{
  "num_hidden_layers": 11,
  "norm": "rmsnorm",
  "rope_fraction": 0.5,
  "qk_norm": true,
  "init_std_up": 0.0265,
  "beta2": 0.98,
  "lr_head": 0.019,
  "schedule": "wsd",
  "decay_shape": "linear",
  "max_steps": 6769,
  "dataset": "wikipedia_en"
}
Each number is 50 + 12 x the weight over its row's rms, rounded and kept within 0 to 99. Layers, rows and columns count from 0. The size before them is the row's rms in percent of the matrix's.

# q: layer 8 attention query, 160x160, rms 0.0871, rows 79-88, columns 0-159
# k: layer 8 attention key, 160x160, rms 0.0859, rows 79-88, columns 0-159
q79 104:42 63 48 48 28 44 38 47 46 58 41 22 34 56 48 37 65 42 40 33 63 40 52 34 50 58 40 50 53 39 52 57 51 53 63 43 46 48 41 39 51 81 70 55 38 58 75 56 57 72 42 48 42 39 73 44 45 32 43 70 54 56 38 53 48 58 35 63 44 43 25 46 56 59 64 62 26 41 55 40 68 62 40 70 46 38 55 55 50 45 50 45 45 49 53 22 36 48 45 64 40 65 60 38 33 42 43 54 47 56 44 59 38 57 82 41 39 49 69 39 51 38 51 64 46 57 60 51 72 59 41 43 26 63 44 55 38 39 50 71 40 61 59 62 57 46 50 52 60 62 42 44 80 50 39 67 33 50 21 56
k79 090:55 60 44 48 27 52 47 64 41 59 43 33 28 60 49 31 58 46 52 39 57 34 53 33 43 49 41 58 65 41 45 59 64 41 53 32 55 57 47 40 51 78 76 54 49 49 83 55 48 71 46 51 42 39 60 44 61 34 40 79 53 46 43 51 51 53 33 67 43 48 23 54 57 68 56 55 29 37 44 44 59 43 35 64 46 36 61 72 57 55 48 45 44 57 61 32 34 42 45 64 36 46 47 36 39 38 37 48 59 57 35 49 32 65 80 45 32 45 67 37 59 43 54 61 49 62 55 54 64 65 55 34 32 65 54 48 44 46 51 70 46 59 57 57 49 44 50 48 61 51 43 39 74 57 41 76 24 49 32 53
q80 098:54 68 32 36 59 77 74 39 45 58 49 47 38 48 56 44 50 63 42 62 25 63 39 49 37 47 48 39 45 40 53 40 51 63 48 52 49 53 37 64 54 31 39 50 64 43 54 62 42 47 68 72 28 50 40 35 30 62 49 52 63 32 29 44 42 36 36 45 37 63 60 44 68 38 60 62 51 54 51 39 39 49 75 56 56 50 38 68 53 54 43 53 60 25 33 50 78 48 80 66 54 50 40 55 75 52 39 23 47 46 53 58 58 52 36 46 51 60 39 45 62 59 51 51 63 48 46 57 52 33 63 49 66 55 75 49 46 33 79 49 47 69 48 41 45 50 59 77 47 42 39 51 48 58 50 42 57 28 68 53
k80 104:49 66 35 31 68 69 79 43 48 60 44 50 38 39 48 43 53 63 44 70 28 52 45 45 45 41 47 44 43 43 48 41 58 64 49 54 48 45 43 69 52 25 45 50 56 41 60 61 43 53 69 72 31 47 43 38 31 63 47 48 66 38 23 40 47 42 42 43 36 61 64 46 65 35 65 69 54 54 59 33 35 60 67 49 48 50 45 67 53 52 46 45 62 24 35 52 79 58 77 68 54 60 36 52 72 48 42 33 52 52 53 64 55 50 41 49 56 59 42 45 62 56 55 53 61 47 54 60 53 29 55 43 69 51 70 51 42 29 79 43 43 70 47 35 47 50 54 73 51 45 38 51 49 63 61 51 51 22 61 46
q81 098:55 75 42 49 34 47 34 55 37 47 37 47 45 55 62 31 38 56 62 41 56 41 71 53 58 70 54 58 26 56 47 45 72 64 66 47 53 41 45 66 52 55 43 52 67 41 73 63 65 60 57 49 38 57 43 41 43 49 32 64 36 37 41 42 27 57 31 35 52 51 42 50 46 36 44 44 50 38 46 40 67 42 44 29 46 53 64 58 43 44 71 34 69 39 42 32 36 44 32 38 50 65 38 57 60 37 46 69 65 43 50 77 28 75 76 57 47 57 42 48 45 39 48 61 35 55 59 32 77 57 36 44 37 43 60 62 41 48 71 52 38 60 48 48 38 61 49 46 63 58 44 45 55 49 30 71 36 63 63 58
k81 104:55 70 45 50 34 46 36 57 41 51 35 49 45 46 64 32 40 51 60 37 55 47 76 54 67 76 55 57 30 56 47 49 74 68 75 55 53 49 49 71 59 59 48 60 66 42 76 63 61 63 58 48 38 60 47 38 46 51 32 59 44 37 43 42 26 52 41 38 56 53 43 47 46 40 39 40 57 44 45 42 69 46 37 35 39 56 65 59 43 41 65 39 71 37 42 38 41 47 38 38 47 61 38 56 66 41 46 70 62 46 53 75 36 80 78 56 43 51 50 48 44 35 48 56 33 66 68 31 80 57 41 52 38 48 52 62 43 41 63 47 40 58 48 51 34 68 46 47 62 52 39 39 57 58 35 73 39 48 59 53
q82 097:28 52 18 44 45 41 43 52 51 38 56 46 39 36 43 28 73 54 62 42 55 56 31 38 76 70 51 57 42 57 43 49 54 49 41 31 35 36 43 32 34 68 43 62 58 41 44 56 48 44 45 39 33 54 47 59 50 29 58 42 64 29 50 48 73 42 44 51 58 52 44 26 60 66 56 54 50 35 55 40 45 36 47 75 70 30 49 52 46 50 79 57 32 51 59 51 52 49 45 50 42 42 56 78 56 57 47 57 65 48 45 37 47 39 60 40 44 30 60 31 49 43 68 67 41 43 47 64 57 60 54 60 37 39 76 59 37 58 57 52 15 66 52 60 56 43 56 39 48 48 85 58 47 53 55 57 54 43 47 45
k82 101:27 55 25 37 43 39 41 51 48 35 62 49 32 38 41 31 74 54 63 46 51 56 38 36 67 65 51 49 43 59 40 47 53 50 40 25 36 48 52 34 27 69 50 59 50 44 43 55 50 44 47 40 34 56 42 60 56 28 59 40 61 30 51 48 75 43 48 48 58 55 41 25 62 67 54 55 60 36 55 43 42 30 46 74 66 24 48 47 48 50 69 61 35 60 62 56 51 38 46 51 43 47 57 76 63 54 53 60 66 43 43 38 45 43 57 38 52 29 58 36 48 44 63 63 43 37 46 60 57 61 62 66 41 43 78 60 35 60 55 53 16 67 52 60 49 36 55 39 48 46 88 55 40 48 52 51 53 45 46 51
q83 094:48 55 51 61 61 74 28 54 45 67 41 78 54 50 38 51 48 59 35 53 49 64 57 55 24 38 37 66 67 42 36 55 65 54 56 42 48 53 57 49 66 61 51 52 54 46 35 53 42 67 25 46 69 50 59 45 73 46 54 64 60 49 36 43 50 53 34 56 71 72 52 43 44 62 60 47 35 58 31 50 65 55 46 48 53 59 67 59 56 32 40 61 37 41 50 34 37 42 44 64 48 41 63 47 76 40 37 55 40 73 65 45 41 54 54 70 59 33 78 53 64 32 24 61 45 44 62 65 57 60 63 64 61 71 70 54 50 46 57 58 47 53 46 37 41 53 46 61 24 70 59 44 44 48 66 54 65 39 32 52
k83 102:44 54 46 56 61 83 24 57 44 72 38 78 54 53 41 50 47 57 34 47 54 59 59 57 17 49 39 64 63 44 38 56 68 49 65 40 48 44 54 44 55 57 40 56 55 54 38 57 36 61 27 43 72 55 52 45 68 41 59 61 56 52 32 44 49 55 51 61 66 73 54 50 44 53 56 54 34 54 33 56 56 57 49 53 61 57 69 58 56 33 34 57 32 40 56 38 45 49 43 62 45 43 58 52 67 38 41 52 44 64 58 42 41 54 51 68 64 32 72 55 72 30 22 59 45 31 56 61 59 62 66 63 63 76 76 47 50 45 56 56 49 57 48 30 40 50 49 57 26 68 59 44 52 45 65 59 61 46 29 55
q84 099:42 62 31 54 43 59 41 35 77 56 61 31 62 53 58 61 46 48 65 58 41 51 58 65 57 49 28 62 41 43 47 51 61 76 64 40 36 35 37 49 38 42 48 45 50 58 28 50 21 37 56 52 65 79 31 44 43 61 55 43 38 39 43 33 50 35 61 30 55 47 65 51 32 49 44 64 41 70 45 36 40 63 50 42 58 41 50 47 37 61 59 46 52 24 64 75 41 71 25 78 37 47 65 58 49 60 65 43 43 56 45 61 59 45 63 50 67 35 45 53 51 43 62 45 60 43 36 46 58 59 62 48 56 39 58 25 37 63 53 25 45 32 45 68 36 59 51 43 61 37 44 55 46 37 58 54 53 56 33 50
k84 103:37 64 34 56 46 62 40 36 76 50 60 33 65 52 59 57 42 47 62 57 39 58 62 69 54 36 36 58 42 38 49 51 55 77 60 32 35 33 39 46 33 42 55 53 49 50 30 42 29 30 58 53 66 77 34 41 42 62 54 49 51 44 43 32 47 44 58 37 66 46 67 46 37 50 42 71 43 70 51 38 46 66 54 40 56 40 50 46 42 56 64 42 46 15 58 70 42 54 32 76 34 47 70 54 49 64 62 45 42 63 54 68 63 43 62 58 65 37 49 54 49 49 61 48 60 36 36 39 58 59 64 48 56 45 56 26 37 64 51 25 47 35 45 66 35 63 47 45 58 36 44 56 42 35 53 60 51 56 29 58
q85 098:41 23 36 50 21 49 53 35 54 32 61 48 33 50 62 49 59 57 58 56 42 58 54 42 47 52 44 60 50 29 34 53 37 43 61 19 27 32 55 62 49 69 34 56 50 54 67 49 76 56 51 56 60 65 54 60 51 43 40 62 62 51 53 52 53 48 47 34 51 41 25 39 59 61 62 42 46 29 64 54 34 54 51 61 49 61 61 52 51 45 59 50 43 37 47 50 64 49 63 49 38 34 38 36 63 48 61 39 34 31 59 47 27 57 72 70 65 53 54 50 59 74 46 49 54 57 34 79 58 28 35 48 38 47 38 45 59 51 65 73 59 37 55 55 47 46 54 70 49 48 64 56 44 80 53 54 47 42 79 40
k85 107:46 25 36 47 19 52 55 36 52 31 62 51 36 45 59 51 61 56 54 56 38 58 52 42 45 52 46 55 53 30 31 54 42 42 64 20 25 36 55 66 43 71 37 52 46 51 70 50 72 56 53 63 63 65 55 65 55 39 38 62 60 56 54 52 51 50 47 35 51 42 25 41 54 64 59 37 52 27 60 49 31 55 51 60 56 50 71 50 51 44 67 50 44 37 45 46 59 47 59 51 35 39 41 34 63 47 65 30 34 33 53 46 32 48 74 59 72 53 54 52 62 74 43 51 51 56 32 77 59 28 37 49 39 52 38 44 54 58 55 66 63 34 51 55 48 42 57 70 47 46 63 56 47 76 55 44 48 46 79 37
q86 101:44 53 53 49 41 50 42 57 44 52 40 45 56 33 55 49 74 48 60 38 50 54 53 42 58 61 73 44 54 61 35 46 48 34 71 50 54 53 62 69 52 37 48 72 38 59 49 68 24 47 46 55 43 50 30 69 56 59 28 43 19 72 45 81 64 43 52 38 44 40 22 35 39 70 51 56 46 59 25 47 48 33 38 62 68 60 47 45 80 50 38 46 41 70 42 45 51 40 52 53 44 66 58 39 44 16 47 44 32 59 55 49 61 58 66 55 45 58 42 35 49 38 42 33 61 66 40 51 28 65 27 36 63 60 37 49 52 55 45 53 34 37 47 55 49 64 45 46 54 47 49 64 41 45 46 52 61 67 32 50
k86 109:46 50 57 49 27 52 40 62 45 55 43 40 63 38 52 46 73 47 53 44 49 52 46 45 53 61 76 39 63 60 36 46 50 34 74 51 63 54 55 70 50 31 50 65 40 56 45 65 28 40 48 58 42 55 31 74 59 56 33 43 27 73 43 82 61 45 52 40 45 40 27 33 40 69 48 58 43 50 32 51 43 27 42 61 63 60 47 51 77 58 43 46 44 70 35 46 60 38 57 53 44 70 56 41 50 26 50 41 35 68 59 49 57 55 68 53 49 53 43 36 48 37 42 33 60 63 43 53 33 71 29 30 61 51 39 51 61 58 45 51 36 38 49 54 58 69 37 46 57 54 50 59 39 37 46 53 60 75 36 60
q87 097:43 48 42 33 49 50 45 38 63 79 50 41 57 41 30 45 49 44 60 55 56 15 59 50 61 42 40 65 47 36 48 68 43 54 51 78 50 41 52 52 40 55 66 37 55 62 57 43 39 43 32 49 36 46 52 58 60 58 55 66 55 44 67 34 66 37 46 49 43 57 74 64 58 58 60 59 67 53 37 46 51 57 35 40 40 51 65 31 39 60 55 54 51 55 45 44 62 60 50 35 20 48 50 62 45 56 34 46 54 48 72 61 76 84 55 48 40 42 26 35 59 42 57 39 51 52 27 73 53 70 63 54 51 55 25 58 44 49 39 55 66 63 49 33 61 43 52 30 51 61 24 59 54 61 56 35 70 51 52 52
k87 107:38 48 43 31 50 50 49 41 58 80 45 40 61 45 31 41 55 49 56 54 60 22 62 55 62 37 39 60 43 32 42 65 39 52 53 74 49 42 55 53 45 57 75 38 52 63 57 38 35 40 30 57 35 43 51 59 66 63 52 63 55 47 64 37 59 40 51 49 44 57 71 69 54 57 57 59 72 51 37 44 52 64 35 41 40 44 71 33 45 54 48 44 52 55 40 45 61 51 43 37 25 46 49 56 45 53 32 48 59 52 70 60 68 85 57 54 43 46 25 32 60 41 59 36 46 54 22 77 51 65 55 51 52 61 29 61 42 48 35 59 64 62 50 35 64 45 45 34 55 59 31 60 53 67 59 33 64 33 52 53
q88 097:45 54 66 45 61 66 51 50 43 40 60 23 52 69 41 45 24 33 46 47 48 41 38 61 46 53 47 60 53 43 57 58 45 25 55 67 34 58 43 60 54 77 49 32 47 21 54 53 32 51 41 49 33 54 30 41 52 49 34 57 50 68 57 65 44 50 46 65 74 57 74 46 63 68 44 55 45 62 51 53 56 51 40 54 64 37 74 41 58 68 58 56 28 55 42 55 33 49 35 37 47 37 55 37 59 61 55 31 52 57 48 63 70 62 50 63 58 58 43 60 71 21 47 59 45 50 50 33 42 65 55 56 39 61 59 50 51 43 79 63 37 43 50 70 63 48 55 70 53 38 66 41 53 28 50 39 32 43 67 51
k88 098:42 55 62 44 54 71 46 55 34 38 59 25 55 67 41 39 34 34 42 45 45 36 37 66 44 52 43 57 49 46 57 57 48 21 55 63 35 64 46 57 48 62 51 30 45 23 59 49 34 46 42 38 36 51 28 39 56 42 34 54 56 64 51 62 49 44 56 62 66 57 78 44 64 68 38 52 50 59 51 49 49 48 38 52 59 45 74 39 57 67 63 54 25 53 44 47 33 52 27 32 39 43 47 36 63 54 54 30 49 50 56 62 72 68 44 58 48 56 50 61 67 24 33 63 48 44 47 29 41 63 59 63 47 53 53 41 63 50 75 66 51 41 48 69 64 42 54 68 53 37 71 36 52 26 45 48 31 40 61 51